Weights of a small GPT-style language model, trained from scratch on English Wikipedia.
Training: a variant of SOAP for these matrices, 145M tokens, 4438 steps.
Each number is 128 + 24 x the weight over its row's rms, rounded and kept within 0 to 255. Layers, rows and columns count from 0. The size above them is the row's rms in percent of the matrix's.

# layer 8 MLP gate, 704x256, rms 0.143, rows 100-134, columns 0-63
size [ 96 106  97 105 100 104  90  88 112  99  99  97 109  98  92  97 106  95 100  99  98 103 103 103  97 104  99 101 103 101 100 102  99  87  98]
[[110 113 134 157 113 134 119 137 111 113 144  62 131 148 153 136 126 100 106 147 149 126 136 122 123 153 127 149 142 116 119 135 183 146  72 112  62 119 121  71 150 157 177 107  92 119 144  81 167 138 151 132 146 135 133 117 129 165 145 124 116 124  96 123]
 [ 53 144  86 172 144 151 141 119 166 166 104 124 142 115 144 122 143 136 128 160 115 131 118 105 163 120 130 115  85 131  95 150  98 110 134 147  85 123 109 127 101  99 127 117 134 164 158  81  98 106  97 162 110 121 156 102 102 152 132 170 172  96 167 119]
 [147 139 119  99 120 151 151 129 152 113 124  94 162 141 158 137 118 115 136 116 146 149  95 134 148 148 153 136 138 184 172 124 142 114 133 152 144 105 108 143 135 133 157 146  79 128 114 155 144 111 132  82 118 103 133 138 126  84 112 142 123 141 134 132]
 [113 110 119 125 116 119 146 133 133 108 101 142 164 121 123 116 136 170 111 169 163 132 119 134 134 107 172 138  71 156  75 112 141 108 160 110 150  98 174 116 118  96 109 110 115 112 169 104 138 127 168 144 127 167 129 118 146 117 149 117 118 117  96 134]
 [132 148 100 155 130  77 163 104 128 128 143 134 104  92 103 137 101 110 141 107 144 112 109 122 153  99 107  97 143 107 131 133 125  88 153 139 114 106 124  84 119 167 129 138 118 123 148 103 143 130  79 119 115 120 146 129 164  87 169 117  72 160 131 130]
 [122 105 115 136 116 117 105 123 138 139 129 132 115 123 110 118 149 131 135 117 122 188 125 140 130 138 106 108 153 104  92 164 140 118 128 134 130  93 121 138 137 121  61 155 165  92 108 132 117 106 124 110 124 173  95 122  90  88 127 129 153 116 189 162]
 [134 129 140 168 127 180 146 122 129 105 121 106 123 106 103 121 128  64 125 129 140  97 142 132 145 159 131 140 116 118 112 120 114 111 115 108 114 134 150 105  85 107 146 147 125 168 131 112 143 130 101 128 152 133 162 112 167  99 119 168  92 128 114 113]
 [107 125 119 148 138  90 165 124 117 100 164 102 104 125 104  98 135 110 127 112 114 119 134 126 123 120 110 145 163 112 154 126 123 118 132 114 137 153 113  95 136 113 131 132 117 155 158 139 128 160 103 135 186 136 155 114 118 114 123 153 184 157  87 141]
 [128 121 159 141 106 126 129 122 137 182 115 118 135 132 112 162  91 131 142 182 169 145 123 139 143 128 165 114 106 119 154 161 152 116 135 159 118 128 146 108 144 163 123 124 131 100 130 128 122  80 139 140  81 135 134 121 114 107 156 148 162 154  91 126]
 [152 156 106 137 154 125 150 102  90 158 124 152 133 136 102  91  74 119 110 104 104 105 146 190 156  96 127 118 150 131 130 128  94 150  99 151 149 111 157 149  85 121 112 128 137 131 145 136 140 132 108 132 135 126 111 116 127  81 177 118  82 159 124 111]
 [123 147 133 117  99 108 133 132 132  93 113 142 141 120 144 128 122 114 132 140 119  99  85 159 135 129 193  92 114 141 129 144 128 133 114 126 110 113 119 131 164 130 126 148 120 131  90 158 110 160 136 116 146  88 162 147  86 126 137  90 130 123 149 145]
 [138 115 155 113  99 114 147 129  75 152 131 103 100 117 125 106 122 107 101 133 148 130  94 136 152  95 161 141 123 112 135 119 101 148 122 161 128 105 124 135 153 138 119 173 138 156 109 125 144 144 120 106 115 111 134 117 144 107 130 124 141 119 135 124]
 [ 93 141 125 104 118 147 115 121 171 134 157 103 162  96 110  86 120 103 146  51 142 127 121 151 128 128 153 117  91 116 127 121 126 123 132 101 119 146  78 150 137  88 124 170 126 145 104 138 109 123 151 103  99 115 166 151 149 148 125  90 109 117 129 144]
 [105 140 105 159 128 143 108 109 104 142 137 110 116 156 127  87 109 151  96 155 171 118 109 161 166 111 131 173 142 105 101 140 106 131 125 137 170 157 109 111 145 112 144 103 130 132 120 127 131 108 114  92 175 148 136 136 125 120 117 125 126 124  78 108]
 [145  91 104 119 123 100 135 168 133 130 124 105 165 154 138 114 145 128 126 125 131 173 112 139 166 136 162 150 132  99 104 133 143  91  92 125 101 115 127 132 168 120 111  98  93 160 151 128 107 152 118 114  77 120 146  83 152  99 111 115 141 130 139  93]
 [157  88 144 139 105 130 139 161 134 106 138 103 158 127 121 140 140 137  92 160 112 134  84 145 131 128 117 140 132  95 150 166 119 102 119 149 122 163 172 114 139 138 170 131 113 138 119 103 106 122 136 140 128 133 142 113 143  85 136 122  95 107 152 149]
 [111 120 103 164 110 113 150 118 154 141 180  78 151 143 134 115  96 143  94  87 108 131 123  98 150 126 147 131 117 159 104 117 131 102  93 117 164 125 119  87 162 112  79 172 120 150 106 124 164 135 141 137  97 124 113 154 134 142 136 117 140 131 131 139]
 [ 71 151 119 142 125 145 111 141 133 164 154 102 154 156 125 117 140 105  98 135 159 162 143 147 130 141  96 144 124 120  96 136 157 128 152 114  93 128 133 132 119 102 146 140 105 155 115 136 133 145 174 100 124 128 127 125 163 154 110  86 104 102 124 138]
 [122 192 157 151 115 102 163  84 158  80 123 141 133 129 124 184 103 142 114  56 112 107  95 162 131 123 118  99 160 165 160 123 150 118  98  53 127 148 168 164 100 147 137 129 127 125 186 151 131 124 101 117 112 142 146 130  90 144 132 146 123 133 116 127]
 [106 101 102 100 144 183 142 162 128 100 133 160 130 148 155 134 192 146 172 119  78 124 102 158  92 107 132 124 182 110 130 138 133 118 147  84  86 169 135  79 127 141 119 135 123 105 116 106 127  71  95 114 115 104 105 107 138 156  90 117 129 124 103 117]
 [141 116 116 122 143 138  53 166 137  88 139 137 118 131 143 117 134 139  77  98 131  91 113 134 133 115 118  79  90  94 134 109 103 154 139 134 108 118 173 120 128  91 119 160 149 100 150 112 151 110 124 151 155 160 134 111 148 139 112 153 105 115 115 112]
 [102 136 131  83  64 145 148  98 123 138 168 113 128  94 139 120 115 126 125 141 129 110 132 143 147 130 131 130 117 105  93 140 125  95 131 170 126 122 133 156 143  76  87 179 129 107 106 107 168 109 147 139  89 122 127 147  90  99 153 131 121  71 131 139]
 [136 134 123 158 135 136 155 139 102  73 131 132 145 162 111  77 129 144 123 146 112 115  86 127 143 106 126 141 117 112 116 100  95 152 125 110 111 129 108 108 156 103  92 136 122 105 124 129 166 153  76 144 159 126 118 175 135 162 138 140 124 166 118 131]
 [130 131  78  73 170 180 146 149 165 103 137 159 148 132 144 147 179 128 135 139 141 110 122 119 145  93 130  94 177  96  83 110 135 137 118 168 107 125 135 112 146 160  98 136 160 134 122 163 104 135  70 122 115 155 135 140 108 120 171 127  84 120 145  95]
 [138 122 108 119 135 164 105 117 185 108 152 121 152 138 141  81 111 121  96 114 115  97 102 131  70  66  92 139 153 162 128 147  83 140 113 173 100 119 141 130 133 119 134 139 142 147 132 140 103 114  91 114 145 132 135 151 165 127 138 138 141  93 122 115]
 [156 149 112 132 168 119 143 117 107 103 132 154 130 138 133 152  83 119 109  76  83 122 156 146 133 130  91 119  88 129 128 162 139 129 180  82 112 130  98 163 144 114 142 164 156 122 138 130 140  91 100 106 103 100 105 164 152 120 130 122 119 111 100 152]
 [ 92 132 120 149 119  96 110 135 130 111 120 118 144 118 124 140 111 134 152 116 144 147 148 191  99 118 166 145 135 127 129 148 141 130 116 123 147 133 168 160 139 115 116 167 123  73 119  83 142 104 141 115 110  74 157  75 113 130 150 123 122  86 123  86]
 [110 163  95  98  96 170 128 183 158 147 163 119 126 163 117 112 158 131 145 110 131 127 110 111 135 148 139 103 132 161 159 124 115 120 102 160 127 102 132 116 136 115 129  92 120  93 139 135 173  91 114 181 175 155 158 160 148 111 132 122 133 126 110 146]
 [137 145 142 121 153 163 121 167  97 163 166 121 117 124 100 114  93 152 139 107 131 124 125 163 132  96 134 120 103 110 120 123 126 148 115 155  82 139 102 132 158  84  97 134  92 164 139 146 134 118 128 143 133  87 126 143 148 137 182  80 162 117  94  97]
 [114 154 112 119 113 140 142 102 132 128  88 130 110 181 126 143 118  91 115 136 153 104  92 137 143 101 147  94 120 127 103 166 171 136 170 140 130  95 132 140 111 134 108 100  99  92 146 141 184 102 128 138 126 119 141 134  95  75 196 109 134 120 143 145]
 [122 121  39 165 102 131 123 137 132 129 128 111  90 174 115 130 120 115 102 164 139 110 127 140 153 164 145 139 104 154 134 115 110 129 112 135 111  81 178 100 124 119 120 155  87 109 150  94 113 162 158 141 132 124 146 154 122 116 133 115 146 130 100 123]
 [154 145 110 125 138 113 181 131 131 176  96 191 145 133  77 125 153 135  98 144 152 130 131 135 103 125 167  81  80 137 111 100 135 124 141 115 125 111 148 151 143 115  97 133 136 103 130 154 144 128 124 118 136 149 135 106 132 127 115 121 133 117  90 132]
 [100  93 124 183 163 148 188 137  99 138 132 119 131  87 102 110 128 103 121 142 123 152 141 138 163 120  87 108 160 105 132 122 105 108 117 127 138  93 123 156 158 101  95  94 113 101 115 174 147 127 108 163 130 155 153 164 136 115 140 115 159 141 145 154]
 [107 106 107 122  77 171 171 141 152 141 125 129 154 104 121 111 122 118 125  81 171 132 123 137 127 129 179  91 111  90 131 130 123 128 167 106 114 129 130 140 150 131 179 126 102 154 127 119 155  74 135 156 111 105 162 100 144 122 104  88 114 128 104 117]
 [117  86 102 159 141 149 121 109 116 147 144 112 150 116 149 106 124 138 154 105 131 113 142  82 134 109  94  83 160 137  66 160 113 139 139 103 145 175 157 154 108 141 128 160 154 145 137 120 138 164 123 120 124 142 102 147 139 139 161 145 145 127 145  78]]
# layer 8 MLP up, 704x256, rms 0.148, rows 100-134, columns 0-63
size [ 96  96 102 107 108 109  93  85 105 101 104  93 105  93  96  96 109  92 101  97 103 100 104 100  94 100  95 103  96  99 100  98  99  93  97]
[[137 141 105 104  81 165 133 119  88 200 110  96 105 120  73  65 156 123 143 125 104 151 163 132 110 151 176 108 130 111 115 144 151 139 114 101 136 113 141 113 118 136 107 111 159 120 164 149 196 144 115 128 130 114 128 138 160 147 136 158 144  93 125 106]
 [ 93 134  93 152 138 130 148 150 117 138 143 165 148 101 162 101  96  89 191 166 140 131 174  77 125 159 164 111 119 164 126 109 131 152 163 121 118  87 155 125 151  72 132 114 126 172 118 105 121 141 101 134 139 119 101  91 180 160 136 141 154 141 130 116]
 [123 140 177 108 127  88 121 123 154 115  82 113 136 130 119 129 122 110 167 132 160 128 123 109 105 190 122  88 118 128  98 199 103 132 151  78 165 108 166 119 131 118 157 123 143 115 175 108 131 113 114 139 127 158  99 140  65 134 149  95  97  76 144 115]
 [127 129 136  99 153 127  99 146 127 121 164 134 106 161 165 149 149 107 107  89 113 104  89 165 110  96 104 116  83 138 102  79  98 118 123 101 109  95 124 166 122  99 115 163 140 115 123 120 134 136 104  98 125 118 144 163 158 153 132 133  85 157  80 147]
 [135  64  98 156 117 119 116 117 109 108 126 116  82 113 167 166  89 149 125  92 102 131 130 140 136 126 135 115 137 111 144  71 133 126 159 115 120 135  83  83 131 145 155 158  90 141 124  79 125 123 151  99  70 145 133 117 117  76 137 145 117 131 139 116]
 [169 148  91 114 187 114 129 110 134 138 119 172 150 117 117 130 151 133 118 117 145 113 131 118 136 156 101 109 119 123 190 131  69  99 142 123 152 155 147 102 148 146 139 157 121 143 141 133 118 121 125 108  82  84 174 134 139 132 149 147 124 146 132 130]
 [124  83 122 161  86 144 136 119 150 107 137  75 130 104 124 111 106 114 119 104 129 105 153  95 124 103 106 137 106 150  78  79  80 122 168 156 124 125 139 120 154 113 107 143 139 124  66 133 137 120  98 151 147 126 160 138 147  89 145 136 118 141 124  94]
 [ 95 162 175 155 145 158 121 118 135 147 123 138 130  88 131 129 122 153 156 119 158 125 161 152 152 111 147 132 103 145 147 113 142 160 116  83 111  97 185 144 100 104 155  80  79 125 103 163 105 108 145 137 113 112 135  81 129  99 118 141  98 141 112 171]
 [ 90 119 161  63 183 122 164 123 174 130 125 157 111 134 106  96 149 123 123 114 153 106 123 106 133 146 141 158 139 136 132 185 115 133 181 136 116 121 132 148  80 149 142  99 154 162 116 120 118 138 151 164 133 145 116 119 134 125 118 131 126 104 115 125]
 [133 163 135 139 105 125 137 130 153 150 124 104  98 161 126 146 165 158 116 169 126  89 141 123 119 103 109 158 186 108 149 116 127 145 195 137 114 106 125 113 143 131 153 122 107 130  87 175 128 129 134 162  59  88 113 130 111 122 126 159 153 140 120 103]
 [ 90 149 133 130  98 180 113 109 140 102 131 161 105 130 126 105  83 100 137 110 140  91 133 101 145 128 150 151 113 126 108 112 122 108  88 124 176 133 176 134 123 152 173 127  98 139  97 138 116 132 126  97 154 130 124 126  96 149 126 141 161 141 123 129]
 [135 141 160 108  99 114 138 117 121 133 159  79 103 129  93 108 138 131 152 145 133 182 120 166 114 130 127 131 194 125 164 102 111 119  73  87 102 105 148  85 114 152 116 126 170 128 137 113 119  98 151  88 140 131 136 125  73 139 185 114  96 150 146 171]
 [122  48 121 153 118 172 167 133 125 158 107 156 125 102 110 114 152 138 120 128  98 111 111 103  43 107 132 112 154 140 140 145 131 122 133 196 123 136 146 156 165 153 114 128 113 127 140 110 129 152 117  74 136 109 139  97 131  98 128 129 129 142 135 101]
 [156 139 132 112 141 128 108  90 140 167 107 103 128 124 107 188  89 172 128 124 136 142  82 130  97 127 125  89 129 147 124 141 112 156 104  81 119 127 148 125 121 167 117 129 124 103 154 113 136 146 120 148 131 114 128  99 131 124  87 169 110 145  82 128]
 [109 103 126 117 140 139 140 198 158 157 124 125 119 114 145 155 155 119  85 130 116 140 122  80 150 129 122 118 174  97 100 148 122 146 158 112  75  91 125  92 133 117 120 138 112 135 108 113 114 142 117 165 111 121  95 124  89 149 129  93 144 121 113 137]
 [111 140 123 122 154 138  89 124 148 121  79  87 154 100 132 174 126 146 151 128 137 135 147 101 161 143  86 111 116 119 136 130 104 140 129  95 135 130 129 174 118  89 112 150  98 140 153 121 123 112 143 104 153 151 146  94 130 136 176 147 128 129  97 134]
 [117 144 121  74  92 129 130 117 123 137 179 116 135 143 162 137 114 164 152 104 132  81  91 113 107 126 103 124 172 139  99 148 148 130 125 128 115 126 108 108 137 130 149 152 148 101 125 135 120 116 115 132 124 148 122 126 166 130 145 132 147 112 134  80]
 [124 162 141 117 130 124 163 155 136 127 120 117 108 132  91 143 111  79 126 157  83 133 168 122 104 115 132 147 124 147  91 141 124 137 116 114 117  95 165 118 165 105 123 143 133 129 125 116 136 132 124  72 108 154  91 130 112 111 128  94 167 105 141 114]
 [113 125 111  99 150 160 130 140 164 145 149 146  92 123 114  99 123 133 124 133 135 117 120 112 135  40 123 129  80 107 127 174 171 157 139 136 154 118 104 131 105 133 113 170 145 190 135 154 140 115 149 134 154 116 122  99 122 153 120 140 134 127 140 133]
 [126 108 111  82 131 150 128 141 161 111 133  98 140 171 165 138 177 128 159 116  72 115 141 150  97 102 134 101 130 137 108 154 116 104 100  78 142 148 170 127 138  94 106 127  86 101 135 136 103 122 150 132 147 103 117 101 145 134 118 120 113 119 129 144]
 [139 112 153 151 137 116 121 127 169 152  61 131 195 108 116 105 124 102 135 146 136 134 142 151 168 105  91 104 134 114 130 166 137  94 133 137 134  91 119 137 163 164 109 153 101  81 148 116 136 161 142 131 132 143 148 145 111 102 137 108  86 168 118 139]
 [123 115 137 123 145 136 140 180 103  92 136  96 133 133 146 124 137 107 105  90 123 105 126 138 125 105 142 105 108 161 154 132 127 106 141  78  86 118 174 156 121 115 155  58  79 122 165 115  95 135 117 149 128 125 142  92 161 159  94 111 142 161 124 104]
 [107  95 152 138 159 155 136 132 154 161 113 132 108 157 153 116 134 128 120 150 129 138 103  97 139 114 140 161 176 117 131 139  92 131 119 177 128 113 102 170 163 124 153 165 147 157 149 104 162  96  90 110 136 131 121 180 132 147 118 133 115 139 112  79]
 [159 120 124 104 135 124 138  97 160 160 100 172 125 100  89 107 123 116 145 173 136 148 103 157 129 124  83 102 147 145 113 109 187 122 155 154 128 113  88 148 159 118 121 173 135 167 127 164 137 143 183 147 127 146 134 122  82 108 133 136 116 124  62 115]
 [107 143 175 129 140 150 127 121 167 159 124 144  85 145 189 139 140 110 119 138 127 129 102 142 142 166 116 133 146 204 109 118 146 115 123 119 124  93 157 111 132 127 144 111 178  97 107 145 147 151 110 112 126 130 108  90  96 158 156  94 129 170  94 132]
 [148 123 135 126 145 153 121 133 113 130 175 115  78 143 175 134 139  95 121 110 104 117 178 152 140 165  86 165 118  97 146 125 163 122 155 120 128 153 123 143 148 138 128 159 165  65 136 124 117 151 119 129  83 139 105 129 142 155 137 151 129 136 159 114]
 [145  84 154 109 122 135 117 129 130 107 133  92 115  94 112 201 101 129 142 118 138  85 162  95 132 111  83 110 112 113 123 165 156 138 146 121 135 134  96  88 169 129 189 136 128 111 117 104 131 129 128 142 120 113  97 153 109 116 110 109 162 167 109 202]
 [176 141 106 169 157 148 182 134 107 151 117 157 146  92 159 126 144 134 130 150 108 116 128  84 168 142 140 107  98 117 113 126 141 155 157 114 118  79 188 128 140  85 122 139 139 116 140 117 126 102 177 134 109 189 139 157 119  75 133 120 144 143 144  91]
 [112 189  82 133 106 163 153 175 119 130 106 140 137 127 113 129 128 170 139 115 127 120 132 120 130 127 144 187 104  96 131 126 146 137 134 112  89 153 124 176 115 185  94 130  98 174 104 119 120 132 121 140 134 114 114 149 155 143 155 101 146 125 122 140]
 [125 142 102 147 121 155 155  93 107 181 152 137 101 103 102  98 177 153 110 108 116 127 102 150 132  94 135 121 120 147 182 143 121 118 110  98 155 120 149 132  89 166 151 153 117 107 146 126 134 143 136 146 131 112  96 140 109 132 128 128 109 107 113 137]
 [144 105  64 119 112 154 129 162 130 178 100 114 117 129 140  70 127 169 129 148 133 120 142 189 124 154 156 126 106 125 114 146 169 109 100 162 115 126 112  82 118 111  87 112 111 165 164 151 169 138  98  87 125 113 118 153 137 118 150 109 140 110 113 141]
 [172 126 115 135 130 125 159 120 128 170 101 137 102 125 144 148 141 111 132 147 160 116 141 136 114 144 169  92 103 152 123 168 116 118 117 150 107  83 105 138 113 156  98 128 116 131 124 154 121 152 135 130 116 154 162 120 142 179 185 145 137 106 146 125]
 [162 139 136 161 132 110 131 151 153  76 160 103 132 108 110 123 106 107 114 145 157 112  97 159 122  91 171 156 115 149  86 104 143 134 155 133 126 131 110 110 108 124 147 103 136 100 175 152 154 146  94 109 127 149 127 120 116 128 159 138  85 156 124 150]
 [128 119 110 111 103 149 116 175  78 116 136 122 126 141 114 131 129 132 104 159 150 110 156 148  88 125 125 125 138 169 107 134 122  93  95 120 162 147 113 147 108 127 141 118 138 124 137 120 141 139 113 126 108 127 124  84 100  91 139 149 100 106 134 116]
 [128 147 153 175 161 174 105 191 153 133 169  92 115 132 140 146 166 147 107 145 190 131 185 168 141 104 124 125 107 160 121 125 139 124 113 108 132 166 127 123 107 112 158 136 132 141 129 164 131 159 144 105 148 111 115 134 141 160 162 110 136 119 125 122]]
# layer 8 MLP down (transposed), 704x256, rms 0.139, rows 100-134, columns 0-63
size [ 99  96 101  95 102 101 101  91 106  98  99  90 107  97  94  95 104  97 100  95 103  95 106  99  96 101  94 105 101  99  99 107 104  96  98]
[[109 156 150 135 142 165 165 112 151  89 154 128 126 112  94 141 115 135  75 176 126 144 128 145 155 167 135 128  73 120 107 105 146  75 144 149 149 131 104  94 105 161  84 129 152 121 123 153 113 196 131  72 124 135 136 137 126 152 155 154 122 155  97 162]
 [166 129 151 128  93 114 104 114 151 138 112 142 158 101 111 144 107 110 138 142 162 156 128  99 175 138 134 133 109 129 127 141 142 141 105 122 161 137 121 107 127 176 135 134  87 178 108 172 113 105 120 123  98 161 155 145 106 123 107 147 137 126 102 117]
 [136 119 151 155 177 161 134 135 100 207 128 120 142 123 163 100 127 146 130  87 122 124 141 167 126 185 144 114 116 111 121 107 112 130 100 125 128 139 129 140 143 150 147 127 104 132 121 151 116 166 124 137 124 127 121 156 109 116 152 145 152 128 137 157]
 [ 84  91 108 153 149 121  90 129 132 136 187  88 120 128 115 172 119 113 176 137 106 156 112 139 110 116 107 132 161 109 148 138 163 126 164 117 157 156 125 109 122 140 102 122 170 115 128 106  96 122 127 169 132 144 104  93 140  96 144 121 157 116 118 107]
 [139 146 168 116 119 137 104 182  95  88 114 120 147 136 150 128 137 182 128 102 132 147 143 119 130 149 151 130 130 137 136 147 151 114 116 150 145 130  90  92 121  96 118 156 124 123 163  81 138 114 112 181 120 142 135  71  90 105 121 126 152 152 168 120]
 [143 176 153 131 144 118 135  91 110  98 138  87 140 145 131 132 129 131 108 164 159 109 140 132 110 143 107 121 120 123 114 115 145 116 132  66 183 145 174 109 157 104 118 165 151  92 123 111 174 136 134 131  94  75  92 120 138 131 137 136 128 106 147 165]
 [127 135 116 153 146  92 144 138  91 142 120 126 126 137 135 115 109 133 129 126 149 146 159 154 138  97 106 144 142  75 130 157 140 158 129 106 133  96 118 111 118 107 139 148 166 118 144 127 113 183 138 120 135  87 117  98 141  86 149 168 125 175 155 128]
 [147 124  97 131 158 117 144 160 121 103 125 136 164 171 113 139 172 128  81  99 122 155 129 135 152 144 135 123 140  97 178 136 132 140 136 147 102 133 131  74 118 150  97 148 164  94 121 126 128 129 113 181 111 138 151 118 139 113  99 130 160 171 159 145]
 [154 116  96 127 124 179 170 104 112 123  86 128 129  96 123 110 136  98 163 128 115 100 153 142 120 140 118 146 163 146 121 133 112 122 107 116 147 140 106 113 102 143 136 169 107 145 146 123 123 131 113 155 143 170 182 157 137  88 137 143 130 115 124 134]
 [118 119 179 149 142 104 141 132 113 108 186 110 145 102 119 125 125 132 123 134 120 115 123 127 135 195 142 111  92 128 116 120 133 111  99 164 144 175 135 143 130 159  74 136  80 109  91 151 105 113 147 108  82  88 132 116  95  82 153 150 127 147 114 155]
 [126 132 109 115 164 137 111 139 106 102 124 168 128 106 124 100 103 104 122 108  94 131 162 137 142 155 127 155 121 102 128 149 159  87  93  99 105 100 127 139  89 149 123 104 116  81 133 101  92 108 154  90 142 103 212 121 100 166 119  73 142 112 130 149]
 [161 112 100 144 121  69  79 141 141 110 136 131 127 127 135 132 119 152 132 133 104  80 171 148 140 148 124 130 125 134 142 123 125 158  99 153 127 153 139 113 177 127 109 119  98 115 160 105  71 114 136 152 188 112 139 106 105 148 143  77 158 142 147 134]
 [127 156 165 145  46 120 112 121 121 135  93 129  95 132 126  99 101 144 113 104 135 108 147 109 121 113 114 110 155 123 100 134 140 132 117 149 144 128 134 115 141  84 125 119 140 110 147 115 132 150 143 148 138 136 134  98 142 145 143 138 156 113 113 114]
 [155  96 157 121 145 125 141 122  85 145 134 175  96 143 169 138 147 132 155  97 129 118 148 142 125 183 150 116 111 131 141 137 136 118 101 108 134 112 126 111 140 135 141  95 140  73 122 176 106 184  97 156 144 154 146 130 109 110 132 173 173 110 123 111]
 [ 78  86 143 115 148 127 141 102  84 153  75 172 113 113 144 103 122 126 109 132 145 133 163 132 131 104 137 150 128 113 133  93 139 138 133 117 135 153 155 141 135 152 135 134 135 172  94  84 125 109 119 138 172 135 143 135 149 133 128 100  76 153 113 152]
 [112 112 120 156 134 123 127 149 110 147 142 119  99 135 142 116 150 152 135  88 126 145 147 151  83 136 153 157 105 120 102 138 135  91 105 104 172 129 124 124 119 131 113 176 126 135 148 148 142 159 122 120 116 147 164 155 139 141 113 175  98 130 151 137]
 [138 106 118  84  94  90 146  92 155 118 106 152 116 122 142 147 135 100 135  94 115 145 133 112 138 185 110 143 151 116 144 130 133 128 132  98 138 142 128 136 130 158 171 130 140 151 111 174 114 118 156 120 141 112 172 188 108 129 132 100 166 101 119 154]
 [126  84 154 134 155 134 153 153 107 156  96 152 121 135 146 147 127 129  97 125 119 112 123 166 112 143  92 100 173 116 167 147 109 129 158 133  70 153 129  84 127  95  94  86 141 124 117 131 125 135 117 113 169 192 136 125 137 125 112 140  77 113 108 134]
 [104 105 130 150 145 126 125 141 110 121  84 113 156 134 107 134 128 108 148 154 127 144  96  81 122 122 146 115 106 101  98 120 148 139 176 101 165 128 139  89 100 123 111 117 187 173  99 138 112 118 123 160 153 100 123 105 104 162 133 121 151 125  98 104]
 [151 118 148 126 147  82 117 139 148 111 109 139 115  91 119 141 103 155 105 122 135  90 154 157 136 128 126 141 122 131 159 107  98 120 114 120 157 134 105 138 167 127 147 133 133  98 121 150 129  47  49  97 161  80 112 150 172 166 147 136 139 115 115 120]
 [137 135 102 162 130 131 139 107 182 144 153  91 127 125 131 108 134 159 158  73 177 132 145 112 151 165 154 140 166 114  82 151  97 121  78 120 158  82 115  96 177 148 120 169 153 115 119  79 110 139 141 109 113 106 131 114 113 106 100 131 126 147 147 109]
 [ 75  60 149 131 157 153 147 144 146 118 121 147 131 105 148 133 146 133 135  90 158  49 140 119 145 164 149 110 116 151 139 156 157 114 127 124 134  60 113 127 148 113 136 116 110 107 171 119 104 115 130 130  81  91 116 145 166 112 130  81 140 142 114 100]
 [143  94 117 111 177 103 118 104 143 108 127 169 177 111 140 145 108 117 131 120 147 142 129 108 130  92 159 120 135 119 178 140 150 124 154 113 136  66 152 150 153 139 110 140 150  80 183 141 123 134 158  93 129 122 107 161 121 162 114 104 123 147 124 134]
 [109 115 175 130 114 137 126 112 164 108 119 117 116 125 157 138 122  77 146 150 129 124  91 194 135 107 137 150 137 143  99  95 138 154 109 145 106 136 178 135 128 118 119 164 126 129 118 130 122 132 113 152 114 156 109 107 171 142 155 144 118 142  98 134]
 [139 136 109 145 144 107 149 126 106  80 103 114 104 102 137  96 156  96 106 123  74 111  76 171 101  83 103 142 100 139 100  93  87 120 159 123 116 108 133 101 126 124 124 106 137 113 165 138 107 171 113 101 153 134 154 121  83 116 115 125  78  86 130 120]
 [144 102 115 171 109 125 134 127 179 130 125 112 119 148 138 154 127 161 129 163  95 136 103 126 112 135 127 124 134 122 140 149  80  77 125 149 162 137  97 121  93 105 147 144 140 134 146 103 144 115 125 133 155 157 124 189 121  96 139 149 124 142  96 136]
 [165 135 105 133 169 143 108 176 176 136 132 106 107 138 149 135  79 144 103 157 131 166  94  94  84 138 153 169 142 105 110  94  95  75  81 192 108 154  67  92 124 110 150 133 106 108  94 121 145 146 159 108 143 109 133 103 121 126 150  93 106 151  56 136]
 [148  76  96 152 184 147 119 110 133 121 155 138 113  80 125 163 149 161  98 170 122 116 100 106 141 125 133 153  92 117 111 107 165 190 118 123 106 115 154 123 110 145 137  98 159 116 150 121 117 140 139 155  98 103 124 112 122 149  76 138 132 154 106 130]
 [116 100 109 102 133 148 126 109 108 122  76 175 109 116 101 118 180 107 149 133 173 137 110 106 108 137 151 116 136 125 141 140  96  99 138 118 158 119 147 122  59 169 145 140 114 113 178 103 135 164 130 114 168 137 136 143 125 131 112  79 115  97 124 156]
 [109 136 116 166 119 136 159 157 107 118 163  90 131  89 191 104 127  68 104 114 129 145  97 142 132  85 154 124 127 127 152 118  99 136 109  71 147 164 128 113 128 110 141 108 110  89 147 133 143 101 101 102 118 128 107  99  92  91 135 140  98 132 114 103]
 [151 104 129 117 193 113 169 186 127 113 127 144 131 145 124 152 148 106 113 103 107 107 117 135 129 104 120 134 135 110 139 138  95 154  98 105 151 130  83 105 141 109  93 130 163 131 151 149 100 155 153 167  72 100  89 124 120 126  79 112 126 100 109 105]
 [146 124 123 153 179 122 156 105 117 112 133 160 101 172 112 136 164 141 124 115 132  89 141 204 110 125 156 132 142 143 132 136 111 164 101 158 132 109 129 119 100 143 130 128 128 125 143 140 156 159 108 100 131 139 123 116 131 134 140 130 137 114 134 122]
 [133 117 128  74  95 172 143 172 141 121 127 118 123 123 134 126 163 159 121  86 114 134 123 133 102 132 145  92 156 115 163 147 151 167 102 134 141 157  90 106 111 119 141 146  64  93 111 131  73 141 152 124 106 102 130 116 130 152 128 146 152 135 101 171]
 [112 118 111 162 140 147 145 138 141  95 126 126 159 157 175 108 181 122  86  98 111 141  93 125 133 136 132 173 114  92 135 121 116 114 135  76 143 118 104  81  90 126 133 175 119 155  87 113 161 148 155 119 107 118 130 108 104 122 149 133 135 143 139 155]
 [165 147 103 150 147 146 123 195 139 138 125 135 143 125 140 152 112 113 123 127 147 152 115 122 168 158 135 108 183 114 148 114 136 143  96 119  84 122  91 173  96 166 124  93 125 174 142 109 150 105 135 131 167  61 126 145 109 158 124 126 110 128 118  95]]